config = dict(
    n_layer=18,
    d_model=320,
    n_head=5,
    n_kv_head=5,
    head_dim=64,
    d_mlp=1280,
    vocab_size=8192,
    activation='xielu',
    norm='rmsnorm',
    norm_place='pre',
    norm_eps=1e-07,
    positions='rope',
    rope_base=10000.0,
    rope_fraction=1.0,
    qk_norm=True,
    attn_scale=0.125,
    bias='none',
    tie_embeddings=False,
    parallel_block=False,
    extras=['local attention windows', 'gated attention', 'normalized values', 'capped logits'],
    init='uniform',
    init_std_qkv=0.0281,
    init_std_o=0.0,
    init_std_up=0.0281,
    init_std_down=0.0,
    optimizer='adam_atan2',
    lr=0.00119,
    beta1=0.95,
    beta2=0.95,
    weight_decay=0.15,
    lr_head=0.00663,
    warmup_steps=278,
    schedule='wsd',
    decay_fraction=0.84,
    decay_shape='linear',
    final_lr_fraction=0.1,
    batch_tokens=[32768, 65536, 98304],
    seq_len=2048,
    doc_mask=True,
    train_tokens=472000000,
    steps=7474,
    dataset='wikipedia_en',
)
Each number is 200 + 30 x the weight over its row's rms, rounded and kept within 0 to 999. Layers, rows and columns count from 0. The size before them is the row's rms in percent of the matrix's.

# layer 7 MLP down (transposed), 1280x320, rms 0.0922, rows 559-580, columns 0-159
102,222,212,190,181,169,202,202,191,203,222,184,177,210,166,241,119,214,245,200,240,189,173,239,194,204,162,213,157,191,206,183,221,204,251,196,231,226,220,192,230,152,184,208,241,224,247,189,169,223,218,205,204,198,240,209,214,218,202,223,190,205,207,230,208,214,214,201,197,208,187,190,267,203,143,233,198,256,158,208,208,193,261,187,215,199,231,203,220,189,201,166,205,187,194,194,212,175,172,250,211,155,189,198,220,234,169,214,224,210,173,205,185,215,247,200,155,224,201,173,199,198,220,175,178,171,189,190,201,192,202,210,226,247,243,204,198,170,203,252,158,265,147,108,197,202,202,194,217,211,186,229,183,174,212,267,236,172,209,140,224
104,231,211,176,237,211,181,198,161,192,192,196,176,197,200,216,81,199,211,208,177,216,239,165,211,246,209,219,150,227,182,219,175,208,228,181,181,224,223,201,192,341,174,163,182,201,161,162,235,199,188,215,166,223,227,218,200,187,165,192,193,170,200,159,218,230,156,211,168,143,175,206,181,208,179,163,179,219,189,226,230,194,214,252,192,187,216,191,167,194,233,169,216,183,202,253,200,221,219,171,170,205,208,155,191,205,167,215,249,236,196,134,226,189,211,194,234,230,182,259,147,207,188,150,178,248,203,229,185,188,172,202,209,184,205,213,224,127,232,270,193,193,184,250,241,199,200,178,195,169,220,213,193,228,142,257,166,171,176,233,208
098,144,244,242,224,218,199,179,173,199,214,231,214,199,173,221,188,171,186,200,243,178,246,216,235,177,202,213,223,221,194,203,204,197,192,204,198,156,211,273,252,226,174,221,201,201,166,190,106,190,206,205,231,234,169,177,163,205,214,181,156,213,150,244,223,157,163,172,204,238,176,176,181,231,193,211,229,210,236,168,212,244,168,173,205,185,226,259,202,230,203,217,230,172,215,159,213,170,239,159,146,232,193,252,199,222,227,185,244,250,189,222,223,192,218,241,224,215,165,177,184,166,190,198,200,199,187,191,279,209,158,178,164,189,210,164,198,235,160,170,232,177,192,231,226,179,196,222,172,251,227,238,163,191,186,272,242,223,213,200,251
102,202,184,255,201,131,190,192,185,257,167,185,174,230,217,162,238,181,203,220,172,205,176,158,223,184,203,256,230,208,181,144,193,191,208,189,194,183,195,277,173,72,174,179,237,196,214,208,213,247,176,213,221,197,205,199,241,181,184,228,166,163,200,164,215,170,200,204,195,276,208,213,226,144,221,201,216,231,177,177,183,253,218,207,191,176,177,211,239,185,203,208,203,223,196,163,182,178,202,258,197,152,164,256,172,145,180,213,199,243,204,183,177,211,271,238,221,195,144,182,205,200,160,261,223,180,220,177,204,131,224,226,174,215,204,168,187,232,203,198,218,195,177,212,217,197,179,179,192,180,158,264,180,208,193,231,213,200,153,219,142
094,213,194,266,180,249,231,221,223,180,222,223,222,178,173,196,200,214,174,199,215,159,190,160,257,204,264,140,169,198,192,186,194,178,164,152,165,203,204,186,179,225,193,217,201,192,203,214,196,234,189,132,179,195,112,202,160,220,198,166,198,199,207,226,235,196,241,231,202,185,193,219,236,211,206,181,162,171,192,208,229,255,195,192,218,206,176,167,162,177,175,204,210,141,187,199,258,200,237,214,209,206,201,205,198,223,199,194,176,268,154,212,238,192,166,221,184,210,206,165,197,143,167,237,216,187,202,171,198,223,209,187,208,200,260,266,181,217,257,160,260,199,168,195,214,181,204,190,227,187,193,167,103,165,200,169,262,169,210,244,160
102,173,210,155,181,163,220,164,173,168,222,221,195,206,157,196,166,178,181,155,241,121,236,201,212,192,243,211,166,156,213,173,130,194,146,159,211,226,189,181,161,199,205,190,218,195,237,228,225,235,216,208,231,227,222,185,215,192,235,225,256,290,185,205,197,250,156,249,201,198,227,217,203,145,204,169,211,258,196,209,196,226,227,235,171,214,188,221,305,182,204,216,170,172,209,234,177,169,183,162,192,210,231,208,151,210,182,238,220,198,214,154,235,242,188,244,188,190,189,194,208,242,212,253,176,216,196,176,161,205,201,208,178,185,207,193,147,209,232,189,193,167,176,225,225,200,195,113,200,211,229,212,207,218,214,214,225,203,234,211,211
097,189,191,227,213,196,195,213,202,194,185,231,162,156,206,136,181,176,223,195,247,217,170,201,226,114,246,212,196,168,229,179,159,209,148,168,235,149,198,193,194,158,178,227,198,210,215,184,193,172,166,210,229,192,234,228,233,195,199,212,193,183,205,209,173,226,139,199,179,165,206,236,217,211,162,194,219,213,201,244,208,188,184,221,241,191,199,216,188,224,129,142,231,192,238,216,181,200,168,233,180,188,200,237,189,197,180,172,134,196,163,207,156,217,184,268,202,272,194,233,186,192,215,195,213,247,190,206,158,225,189,214,204,140,209,194,250,223,213,206,222,231,229,166,177,202,195,242,176,165,210,176,254,157,219,212,184,200,224,234,169
107,168,182,231,165,221,217,178,167,217,241,149,184,223,209,169,257,189,225,249,220,210,229,159,203,256,186,188,269,216,202,217,221,270,206,170,189,189,213,214,239,142,212,154,214,180,264,210,232,155,214,246,190,182,173,149,188,222,199,188,210,207,168,230,207,220,192,206,156,252,241,214,258,170,135,192,192,141,172,219,192,222,224,208,219,199,205,201,215,234,193,221,189,197,230,253,256,202,220,176,194,185,244,215,163,196,178,209,258,202,169,157,243,156,165,213,242,170,135,207,164,207,193,196,193,230,157,197,180,218,229,237,155,168,189,284,209,211,253,217,171,223,203,225,153,230,137,247,150,183,137,135,175,206,159,189,186,154,183,236,163
104,219,234,193,206,193,215,224,195,196,188,254,182,256,204,267,235,166,195,156,216,146,214,220,225,174,230,184,211,213,202,224,147,158,209,226,207,173,218,182,184,194,254,246,208,172,192,221,219,177,175,215,190,273,251,165,203,202,211,188,222,179,205,178,212,222,180,151,257,172,215,212,270,247,186,190,188,239,169,178,167,228,220,221,232,180,171,175,138,215,172,269,208,159,171,218,198,181,223,238,215,200,182,173,164,170,183,165,219,178,185,197,213,190,165,142,212,194,181,176,210,194,237,207,241,195,143,207,176,201,250,199,220,151,176,179,201,203,233,219,227,202,178,140,183,182,190,163,200,158,180,178,223,152,172,176,209,231,142,172,163
099,206,179,232,184,191,218,196,208,251,211,235,196,195,245,173,209,184,156,203,198,184,229,182,196,169,196,215,175,171,254,206,254,208,216,167,191,219,240,221,172,220,157,194,159,199,193,219,195,228,258,235,220,254,218,216,207,223,190,240,199,204,198,207,185,225,214,206,196,191,198,175,237,165,233,205,206,240,213,175,104,188,229,211,160,166,195,209,192,168,203,264,149,171,234,157,238,238,164,178,171,223,207,212,156,203,239,195,182,236,204,170,270,272,245,192,159,192,184,157,242,205,214,207,219,228,195,192,168,176,241,174,198,229,168,227,134,221,237,188,211,153,176,217,221,189,220,179,188,182,215,247,187,238,194,146,153,227,240,164,178
109,207,196,186,230,191,221,206,220,182,167,172,140,167,230,220,175,221,185,175,215,189,233,206,212,157,189,193,199,209,189,196,271,231,160,228,246,168,185,200,190,77,185,215,200,208,210,189,201,183,179,155,179,206,217,182,220,238,199,181,165,216,197,197,177,182,210,218,238,200,210,158,149,215,242,169,212,205,208,201,164,220,224,191,184,220,173,148,216,231,170,190,154,217,185,187,251,191,172,205,227,265,240,222,237,178,182,174,171,165,223,221,214,182,174,248,191,219,167,164,229,186,210,172,234,209,201,219,188,210,191,237,192,193,259,204,197,226,193,170,133,186,171,191,216,241,169,250,186,223,195,180,195,194,203,195,205,231,153,134,216
107,223,211,222,154,186,211,220,194,205,219,190,216,212,154,201,198,195,166,193,266,191,203,195,173,223,183,176,239,237,219,180,153,236,229,205,147,116,144,226,213,124,217,215,171,193,143,249,212,171,214,164,216,196,199,213,184,179,255,206,254,243,215,163,157,195,255,188,212,185,242,147,191,192,185,258,173,194,210,174,189,167,210,183,157,226,200,229,155,219,257,219,238,196,175,138,212,237,196,217,257,177,159,208,251,235,207,186,224,163,178,218,175,189,216,227,208,181,150,230,236,183,165,265,217,194,213,230,209,209,194,161,161,181,157,226,186,185,205,259,207,236,153,214,221,184,165,200,165,179,201,166,173,189,204,205,234,257,209,158,195
088,213,170,138,201,167,195,212,186,150,229,142,224,279,245,251,200,166,132,231,203,184,215,177,199,207,204,219,213,207,185,242,201,230,212,230,234,170,217,184,217,334,243,236,206,192,218,175,203,176,201,186,178,214,172,192,244,181,236,183,240,182,161,225,188,190,237,179,203,213,206,215,219,230,178,169,146,139,226,222,187,219,173,200,204,163,153,209,198,155,226,155,233,219,205,180,217,201,232,204,217,205,163,214,203,210,225,189,194,176,230,216,138,222,168,176,204,249,239,254,219,254,204,157,186,192,200,174,116,268,207,194,211,216,218,204,197,143,251,137,224,201,179,146,207,194,201,225,167,211,213,237,189,229,186,174,161,210,179,179,230
102,151,211,208,200,211,215,183,175,198,157,166,186,167,245,195,215,161,150,169,195,198,178,147,233,231,214,211,212,160,160,209,170,185,206,210,156,165,228,205,195,87,179,165,209,219,176,262,223,198,247,222,166,217,246,209,226,217,214,201,174,212,226,214,201,218,184,230,161,210,168,166,240,195,195,230,215,194,214,227,263,203,228,193,193,158,195,226,225,210,261,214,181,173,188,208,139,171,146,183,175,212,231,201,179,213,258,133,215,160,183,199,216,180,200,204,228,220,212,180,270,216,145,243,164,217,231,164,181,249,223,212,199,256,239,191,185,211,139,220,184,211,213,199,192,204,215,193,226,221,222,218,291,188,143,184,219,192,225,169,179
100,220,231,207,193,200,252,177,200,165,189,200,245,177,232,146,174,188,171,270,207,207,177,207,206,157,225,166,156,176,246,213,188,176,204,216,159,181,169,229,221,136,216,191,208,217,192,221,185,183,197,188,227,248,201,193,187,141,240,221,240,179,216,184,268,188,227,169,173,215,206,223,232,201,143,170,180,181,217,165,233,252,196,211,201,214,218,264,209,160,156,198,197,242,174,169,189,164,222,265,214,180,193,215,163,221,193,161,212,189,227,223,206,235,200,206,179,210,251,235,228,190,165,274,202,208,201,157,153,199,172,202,198,193,220,232,213,219,197,231,184,220,216,238,169,139,216,241,144,157,160,213,179,118,180,190,166,184,192,203,198
098,230,232,189,193,204,226,207,246,142,237,221,213,185,196,197,212,175,228,172,226,180,202,189,194,221,151,200,196,211,232,184,208,270,135,199,249,254,169,227,204,207,202,209,236,202,201,208,147,240,274,191,267,192,158,153,200,182,238,188,185,208,214,239,238,255,262,230,145,167,260,195,237,240,181,218,179,262,237,203,179,201,236,222,226,185,222,224,212,231,177,243,214,202,176,208,190,207,177,208,228,220,266,200,225,234,243,184,316,191,226,193,219,209,198,161,270,247,222,220,181,251,195,148,189,240,258,164,218,206,185,189,216,237,187,199,206,164,194,197,228,167,207,231,190,155,165,252,183,172,175,188,172,231,234,204,196,225,220,225,232
099,235,170,164,182,132,162,179,161,205,243,193,179,225,184,172,229,210,197,213,185,228,186,154,214,203,187,209,234,202,260,230,168,246,160,203,179,161,178,230,179,162,190,164,170,213,226,160,195,181,281,221,251,199,179,189,176,181,217,187,175,192,199,150,249,211,209,175,241,144,227,218,200,148,225,196,243,104,221,165,196,211,184,198,203,258,199,191,262,207,246,272,232,178,241,224,221,190,196,219,175,192,206,193,180,174,203,191,154,155,191,213,184,183,208,211,188,166,194,194,188,211,162,139,227,196,194,227,186,229,189,154,143,204,217,231,212,203,164,142,243,195,131,213,196,231,176,209,208,232,177,213,167,195,192,216,207,197,249,207,266
113,211,205,168,198,211,223,151,181,206,168,163,169,113,188,220,210,257,170,178,184,173,272,198,209,164,187,199,211,219,225,209,150,195,211,187,157,247,224,201,197,465,265,186,184,158,204,183,174,202,185,202,210,194,223,200,235,258,176,191,232,222,210,181,213,191,184,229,177,183,247,193,177,159,178,228,177,185,167,209,198,264,211,169,194,221,219,155,143,235,172,207,189,169,208,196,215,199,195,169,171,181,197,208,196,201,179,145,179,211,155,234,210,190,210,165,209,192,187,222,250,197,159,149,184,186,187,166,171,228,178,217,188,185,218,219,205,217,188,168,151,188,204,223,239,209,178,232,242,211,201,215,185,190,204,194,199,178,190,211,217
102,209,185,164,237,219,197,217,190,178,242,194,227,176,171,168,204,181,155,203,175,194,157,187,158,181,181,175,232,219,209,185,163,264,204,170,160,174,196,247,195,204,182,252,214,187,205,231,168,220,170,238,169,212,209,174,230,157,239,211,229,208,138,218,181,202,170,186,209,220,190,224,195,179,169,210,199,199,224,242,172,205,201,198,220,164,216,190,124,212,192,192,202,175,180,153,174,158,207,187,209,217,196,191,206,257,222,197,209,214,214,236,193,193,175,258,258,258,204,108,197,197,161,147,154,167,246,245,195,178,229,150,255,195,259,174,228,227,169,173,260,161,215,202,162,171,213,203,230,177,239,236,247,193,233,173,186,178,218,240,167
103,157,203,205,260,201,152,140,187,212,186,169,188,216,177,152,184,178,171,208,194,216,179,183,208,240,268,223,175,222,241,199,221,199,204,199,237,233,167,209,193,285,215,188,197,203,212,182,153,198,168,229,156,158,218,154,227,234,215,226,227,185,196,149,170,248,237,195,167,196,255,270,210,229,181,224,195,223,190,249,206,162,237,206,192,227,201,278,230,211,212,159,245,142,159,214,202,165,179,238,258,178,218,176,196,160,174,164,194,224,180,191,183,214,206,160,175,213,190,194,205,176,183,230,191,202,186,230,190,213,191,222,217,185,195,199,148,205,183,158,218,257,191,239,183,208,173,178,181,211,158,192,139,234,171,209,174,245,266,199,182
105,167,207,247,215,194,214,219,247,236,146,263,185,166,192,248,201,214,208,210,195,146,221,201,217,184,218,143,201,193,231,232,200,215,194,186,190,209,206,217,157,203,203,187,180,213,260,213,185,151,210,207,202,200,208,180,192,242,260,92,199,228,243,195,211,204,210,186,196,204,194,161,221,241,195,182,192,220,186,174,201,165,235,192,236,243,220,213,227,192,163,189,217,168,183,207,199,182,195,237,189,271,238,185,259,222,196,164,153,163,195,196,187,190,145,242,165,214,212,171,217,176,211,210,138,225,242,201,182,174,143,193,169,193,210,207,164,218,218,170,237,138,198,192,225,210,204,234,223,197,211,223,207,191,165,221,249,248,180,204,238
104,220,178,170,238,214,198,181,170,224,176,169,231,238,158,172,202,141,163,210,223,151,199,210,164,149,215,243,201,185,193,223,215,198,207,191,270,189,222,144,220,266,184,210,207,179,163,209,193,194,198,209,193,151,184,201,226,228,225,211,202,233,206,230,137,164,182,150,189,182,254,241,183,162,273,222,165,153,228,216,222,192,169,204,230,229,178,180,203,219,221,237,264,260,207,195,204,199,231,183,183,197,204,193,219,183,227,233,140,137,233,199,203,234,222,194,185,230,216,199,249,215,227,257,205,153,191,194,139,153,187,148,238,204,173,210,226,205,230,198,170,194,188,259,242,185,220,184,228,197,213,244,159,195,215,201,241,168,220,199,185
# layer 7 MLP up, 1280x320, rms 0.0971, rows 560-581, columns 0-159
102,193,227,224,171,170,184,147,166,141,228,160,256,209,230,158,224,223,180,238,262,159,216,161,127,203,186,222,260,237,183,168,201,225,178,208,233,176,132,164,225,184,174,172,166,219,244,199,228,192,232,253,165,198,198,145,272,213,211,148,258,203,166,216,206,125,159,177,143,238,234,176,184,187,219,208,167,169,212,161,181,212,221,186,206,223,166,188,185,203,169,198,172,174,175,227,127,191,206,229,201,228,242,218,200,168,184,159,126,179,232,217,206,203,198,173,261,220,197,158,225,196,187,240,251,163,268,194,205,171,176,216,231,158,166,248,168,171,182,186,166,153,193,158,186,218,214,222,190,150,195,161,207,158,208,217,193,202,181,236,174
099,229,224,198,173,228,165,210,228,188,162,180,219,170,177,214,188,218,205,245,164,152,133,233,222,173,225,233,146,192,249,194,150,161,220,212,131,169,244,183,243,175,192,225,242,236,187,145,200,153,229,200,210,211,147,231,209,244,252,192,175,212,214,246,190,183,167,214,209,234,225,164,255,230,157,202,197,157,187,261,226,220,200,175,194,192,168,176,163,251,269,193,174,174,183,234,195,220,199,154,160,208,167,179,211,230,193,216,233,194,189,232,207,216,169,219,178,178,177,244,183,205,220,229,244,231,170,198,233,231,209,264,190,206,210,237,218,185,239,233,197,182,236,220,174,227,201,170,229,190,217,218,174,238,246,200,202,241,172,231,248
099,198,214,193,227,229,180,255,210,203,216,198,210,233,246,172,213,197,204,191,220,185,164,215,183,220,258,205,235,184,189,278,218,232,174,248,216,195,238,212,248,182,199,175,165,213,243,190,208,158,190,186,155,163,183,186,204,190,212,198,261,253,142,201,211,217,194,231,215,168,220,193,171,215,176,193,210,251,222,251,217,172,205,234,225,171,218,180,174,207,174,210,188,161,235,202,238,231,199,193,246,233,183,199,180,230,189,161,221,162,240,200,207,230,171,206,234,193,216,189,191,162,227,233,230,187,138,204,195,168,222,240,233,187,205,198,207,169,195,186,216,228,243,259,226,243,222,253,171,172,220,202,204,158,204,253,140,181,192,153,240
098,232,220,183,175,201,229,188,187,186,151,207,195,165,161,228,163,200,139,246,189,247,190,154,190,156,181,205,171,199,176,195,172,217,205,242,190,231,213,222,200,184,189,224,161,186,184,229,168,170,263,162,210,142,188,222,199,248,166,152,203,199,264,222,172,224,158,231,174,166,249,216,146,256,183,202,188,228,219,134,191,172,169,226,204,277,249,234,223,281,258,177,168,217,152,185,196,242,207,201,230,223,205,168,218,209,212,168,178,190,147,145,274,240,153,194,198,179,181,223,207,250,213,238,193,190,180,184,195,214,199,228,219,187,183,212,183,197,222,197,213,196,195,180,197,233,203,204,177,130,182,217,234,244,236,189,202,218,269,188,152
100,187,215,196,221,182,191,174,176,152,216,204,195,198,158,197,168,224,221,196,249,220,188,164,245,223,193,220,168,171,213,160,175,238,214,165,159,200,228,249,234,166,195,218,174,185,185,213,196,165,192,142,177,211,206,196,258,233,205,216,264,233,194,249,187,230,216,247,251,200,196,190,233,174,208,166,164,247,203,166,197,198,201,188,162,189,204,189,195,197,211,264,189,157,231,278,219,207,227,189,214,211,191,166,198,179,188,203,171,181,215,130,245,185,196,182,230,185,254,203,140,196,137,211,139,223,174,201,194,257,251,159,198,260,214,219,171,191,198,203,183,223,179,213,200,167,174,256,209,244,216,159,225,193,225,199,224,216,188,198,218
100,211,199,231,176,190,217,159,171,165,189,189,209,207,158,245,192,178,218,177,227,210,219,235,153,174,214,230,209,165,166,228,145,199,238,183,150,178,215,220,227,176,177,137,258,211,188,188,180,259,204,160,143,244,147,212,229,159,165,176,177,177,166,255,182,196,191,167,184,232,148,183,265,180,184,256,183,141,187,182,230,222,206,168,129,270,204,186,179,207,226,218,240,239,196,188,219,220,214,213,256,175,196,252,256,194,170,194,234,216,168,174,234,197,242,178,184,121,194,241,183,225,164,215,210,208,234,240,249,157,177,233,215,193,181,188,207,197,165,238,159,187,242,196,194,218,150,193,234,215,266,203,161,250,174,179,208,190,229,155,184
105,221,214,246,195,212,199,183,229,199,228,144,167,196,189,217,226,157,229,187,288,249,207,210,236,178,260,211,217,180,163,164,209,235,226,175,252,160,186,241,183,173,177,168,244,173,267,234,220,221,172,243,140,221,155,124,221,236,204,245,237,179,197,169,187,233,184,203,191,167,208,191,259,184,206,226,178,192,143,234,207,183,211,188,170,239,202,228,183,209,223,223,247,153,169,200,233,217,195,168,218,164,258,205,190,181,183,232,213,196,160,146,220,231,224,231,199,216,200,183,161,169,213,229,211,202,121,175,167,196,182,241,200,244,209,249,232,153,234,185,218,206,229,244,200,207,196,237,218,183,196,209,181,187,228,189,177,173,139,221,214
100,164,241,205,165,181,198,182,224,164,204,168,256,114,229,143,222,153,172,199,188,204,179,192,206,203,213,129,166,187,175,213,237,203,251,222,242,191,183,206,165,177,164,209,238,229,213,202,219,184,200,225,193,193,216,214,190,204,185,208,193,225,213,236,206,213,142,202,190,251,212,179,170,185,243,208,157,201,227,201,222,198,141,187,205,209,173,212,170,228,196,212,208,209,200,189,230,202,181,211,185,187,137,294,199,205,197,144,183,172,207,192,191,198,130,201,234,234,198,162,169,184,194,240,146,188,258,189,164,214,192,195,216,238,178,183,161,208,204,167,203,164,204,236,208,221,204,142,212,257,176,176,206,197,217,223,192,204,245,253,188
101,181,219,158,240,177,137,175,173,206,206,219,265,121,165,222,243,216,199,157,250,180,147,230,239,217,206,185,199,257,195,242,200,212,211,216,160,208,179,237,230,180,206,190,197,235,212,191,253,163,215,205,217,162,161,208,224,216,219,182,214,206,196,163,206,170,225,257,218,201,199,217,219,176,141,230,181,219,206,199,186,193,207,138,221,188,179,203,206,236,180,235,189,193,164,222,179,217,220,173,228,184,188,166,180,245,184,237,210,249,171,230,199,214,223,200,187,198,202,181,178,268,238,222,215,224,169,195,201,253,199,237,206,178,239,216,191,193,174,219,192,259,280,217,172,182,196,223,196,171,183,189,208,154,172,207,257,193,220,211,269
108,196,199,196,218,194,179,168,204,159,246,198,199,193,194,205,142,233,176,219,211,207,184,203,198,199,223,206,132,190,156,214,202,156,219,228,194,183,219,176,209,175,269,193,147,246,248,158,199,185,211,195,170,174,210,240,208,202,193,179,201,215,155,258,202,179,135,253,190,243,221,256,194,227,214,168,267,191,152,105,191,220,189,195,219,206,152,220,196,225,240,167,208,176,210,168,182,212,236,158,201,168,201,183,178,193,218,191,254,165,183,213,225,233,146,187,195,178,224,207,174,228,204,199,232,199,201,184,240,215,158,223,179,172,186,230,182,212,121,167,149,170,228,140,224,222,174,179,175,195,209,211,190,260,207,211,220,203,212,181,242
106,213,229,186,196,199,188,186,191,180,141,182,203,184,185,216,223,235,201,139,203,184,160,181,175,230,199,222,196,224,144,195,232,217,213,210,248,235,192,128,166,175,191,195,217,221,237,250,226,214,204,235,188,217,199,173,210,223,211,158,200,219,234,226,241,200,197,197,232,208,176,165,151,221,157,244,169,183,265,189,199,177,197,134,229,168,197,159,211,178,159,231,229,246,180,151,219,211,235,185,214,167,206,194,264,201,200,199,165,199,183,174,164,192,163,157,169,171,157,123,222,215,189,230,196,191,270,162,162,139,176,156,224,204,241,171,207,198,184,239,213,195,252,164,194,252,214,161,216,234,190,183,207,180,200,212,231,212,206,227,191
093,180,235,233,178,229,153,118,246,204,214,232,241,137,235,143,205,243,218,190,243,231,183,186,202,172,174,182,224,166,210,158,164,201,239,202,190,192,208,199,142,187,194,230,188,200,198,165,200,191,227,222,228,173,183,173,214,234,146,204,190,176,218,216,209,196,191,174,190,201,190,156,203,178,211,158,219,188,163,198,186,192,158,233,162,233,193,215,168,287,185,250,187,153,199,239,186,189,218,179,180,175,244,253,178,166,211,182,206,227,113,200,142,177,224,215,203,162,173,176,140,198,231,274,157,197,228,226,189,175,232,206,198,174,172,201,210,216,201,151,248,189,246,173,184,247,140,185,170,210,158,165,222,222,199,175,245,217,183,200,153
105,189,246,195,199,157,169,218,188,183,249,230,202,188,188,149,205,229,169,201,279,201,242,166,229,217,242,224,212,212,190,291,153,279,259,195,183,178,202,243,160,181,240,203,249,224,230,233,238,186,223,179,202,178,198,194,214,211,165,203,210,249,192,207,242,174,159,231,244,227,217,243,241,218,213,207,190,215,200,201,179,162,128,216,194,218,189,241,168,218,243,161,172,156,218,255,205,206,204,212,185,198,211,177,191,203,205,216,228,171,172,169,168,197,211,143,207,177,182,183,196,213,260,226,198,236,232,166,172,227,204,260,228,146,211,201,184,201,188,230,223,221,206,170,176,249,193,187,225,198,181,190,168,246,151,246,203,221,176,131,223
097,221,230,224,188,200,205,184,231,196,201,188,175,204,195,215,205,154,185,185,214,179,140,234,196,171,197,206,171,205,151,251,159,190,175,252,237,211,193,169,176,170,179,212,198,229,184,231,245,228,202,183,187,213,192,198,195,171,220,202,189,155,200,159,173,178,142,149,182,196,225,264,248,246,185,203,259,219,172,141,193,203,227,192,212,188,198,172,177,218,193,194,212,246,166,188,121,243,175,148,218,181,224,128,187,199,208,178,256,205,234,155,174,206,169,208,240,183,158,210,178,193,165,111,264,138,184,247,203,230,208,161,198,222,192,254,214,210,225,230,193,143,169,216,197,219,188,182,186,168,186,201,153,183,215,192,202,214,162,199,170
099,181,223,204,190,173,182,141,188,209,229,177,216,121,208,178,158,174,170,223,194,166,179,157,155,197,219,185,252,227,181,167,143,182,269,219,165,174,212,176,257,184,176,186,179,270,216,178,244,200,137,238,167,179,173,194,188,216,199,250,190,188,211,173,190,167,169,175,243,223,188,190,215,215,187,251,166,174,190,249,218,178,189,162,194,213,161,180,188,220,171,194,171,224,211,229,189,181,216,203,218,262,234,216,232,242,204,229,160,244,209,167,171,159,159,201,162,183,229,205,192,220,237,253,216,184,171,181,196,151,237,169,215,143,169,195,206,212,206,236,198,212,223,147,214,211,249,196,226,245,218,183,200,209,180,182,188,202,213,273,200
099,236,193,219,190,201,175,178,237,209,253,180,176,211,187,175,217,204,142,182,230,245,133,181,220,219,174,211,213,242,208,198,177,243,170,138,202,201,161,217,169,175,205,186,205,192,240,181,175,221,230,242,251,229,137,200,172,216,184,231,206,214,227,172,175,196,182,200,234,247,213,246,263,195,232,184,193,154,154,158,212,205,206,181,219,204,169,198,167,211,247,231,257,169,217,190,220,238,218,165,146,227,237,164,223,206,190,233,249,206,207,263,212,210,189,214,218,215,204,213,199,258,191,143,229,190,214,113,198,174,207,138,232,204,221,207,224,200,242,141,206,130,170,186,267,212,166,179,179,218,207,261,170,177,182,209,176,181,218,195,233
118,276,227,144,168,277,133,112,335,225,163,199,126,158,197,189,247,237,191,164,195,212,257,205,191,196,203,183,204,213,227,210,177,199,251,180,169,197,200,137,183,183,248,199,195,167,243,231,171,157,204,203,172,224,191,203,197,216,184,209,214,224,213,169,245,207,183,219,196,178,241,182,163,175,252,212,177,188,183,152,218,230,208,179,149,239,204,187,205,212,228,208,192,216,185,245,188,205,165,206,185,218,228,185,230,232,187,160,193,204,164,242,193,199,130,144,203,208,187,257,176,199,182,196,157,195,168,181,129,171,171,228,210,170,241,223,214,197,160,194,189,221,173,214,221,174,168,185,231,197,218,192,169,224,175,130,175,192,184,202,208
101,228,227,226,208,179,203,196,199,219,213,176,207,219,226,146,256,150,195,130,180,256,92,200,164,216,200,123,198,221,166,186,207,200,165,183,193,180,196,156,202,180,223,136,190,175,179,187,218,220,135,216,185,210,172,216,196,226,200,203,179,198,235,238,228,197,161,176,226,193,172,196,169,204,203,174,241,231,165,226,174,139,220,196,204,233,186,197,206,248,196,223,267,229,166,216,187,229,196,124,241,274,228,200,218,193,193,197,198,217,194,205,222,203,180,198,151,217,193,240,189,201,147,246,164,270,192,189,210,229,187,172,197,205,196,210,186,251,208,166,176,164,193,209,180,219,196,224,173,217,199,204,155,246,209,205,166,224,220,234,186
102,242,199,205,168,205,171,210,212,160,245,210,226,200,158,232,250,196,144,211,229,188,188,188,202,184,184,251,244,204,255,227,207,243,197,147,193,219,208,190,232,178,236,227,210,161,195,168,224,247,270,252,205,222,162,228,191,262,201,246,230,241,183,233,237,163,119,233,231,200,220,195,177,193,143,212,216,213,219,229,248,262,197,182,260,203,176,199,208,214,245,188,181,226,182,201,182,245,208,222,158,174,203,216,237,223,190,204,275,211,218,218,233,205,199,176,186,241,222,190,175,249,154,165,210,163,183,168,234,161,196,173,164,164,201,214,207,197,154,229,208,206,183,205,211,163,216,162,264,223,224,217,183,192,195,224,181,147,235,205,203
102,175,234,236,198,186,198,201,236,239,184,234,255,202,208,209,196,220,223,199,217,272,100,177,189,206,198,177,179,182,216,189,172,213,226,250,211,213,213,233,176,168,194,245,200,221,213,214,199,151,222,233,224,166,189,175,181,210,226,169,221,250,222,214,270,208,183,243,210,218,187,150,182,273,207,258,205,240,191,147,176,176,168,219,210,196,208,187,153,199,163,195,242,151,206,177,198,209,230,205,203,238,225,209,180,213,190,200,156,168,173,211,184,190,216,228,262,194,197,229,163,163,273,284,235,224,231,185,187,173,164,204,196,244,197,191,208,173,237,194,186,211,192,158,176,195,228,201,202,197,158,164,226,168,189,159,237,189,253,188,217
102,245,203,226,207,182,175,180,226,223,215,200,170,213,176,145,205,225,222,173,267,158,254,245,201,184,201,221,221,200,230,166,223,158,227,232,214,179,216,192,264,172,140,227,138,207,179,254,162,171,181,177,204,166,197,190,217,232,147,232,167,189,160,203,163,173,173,203,183,229,264,201,181,183,177,219,174,211,224,220,208,169,199,235,194,197,212,206,199,260,273,178,200,222,189,184,228,178,223,184,160,181,246,275,239,189,180,202,228,179,250,158,236,200,204,155,201,163,192,200,219,193,187,219,218,199,137,204,146,170,233,217,243,205,231,200,219,219,214,183,223,236,150,198,208,178,171,222,202,180,246,254,170,233,200,190,246,194,223,192,204
098,204,232,215,222,184,205,202,197,218,194,209,208,172,244,107,193,179,191,146,183,205,234,170,183,213,209,221,201,159,184,198,191,257,180,215,168,183,194,206,248,171,162,250,200,211,231,157,184,219,217,183,163,232,220,214,167,171,226,196,231,248,221,153,182,170,139,202,215,242,226,173,240,159,201,149,204,256,193,173,231,233,238,159,186,229,196,166,185,174,246,218,247,202,158,150,167,207,216,166,248,157,232,166,147,204,169,147,170,196,220,194,218,197,244,208,228,202,199,226,185,147,241,216,159,226,228,176,208,201,207,202,168,252,272,205,185,197,246,173,170,158,215,213,238,266,183,208,221,143,143,155,166,205,209,160,178,202,197,201,234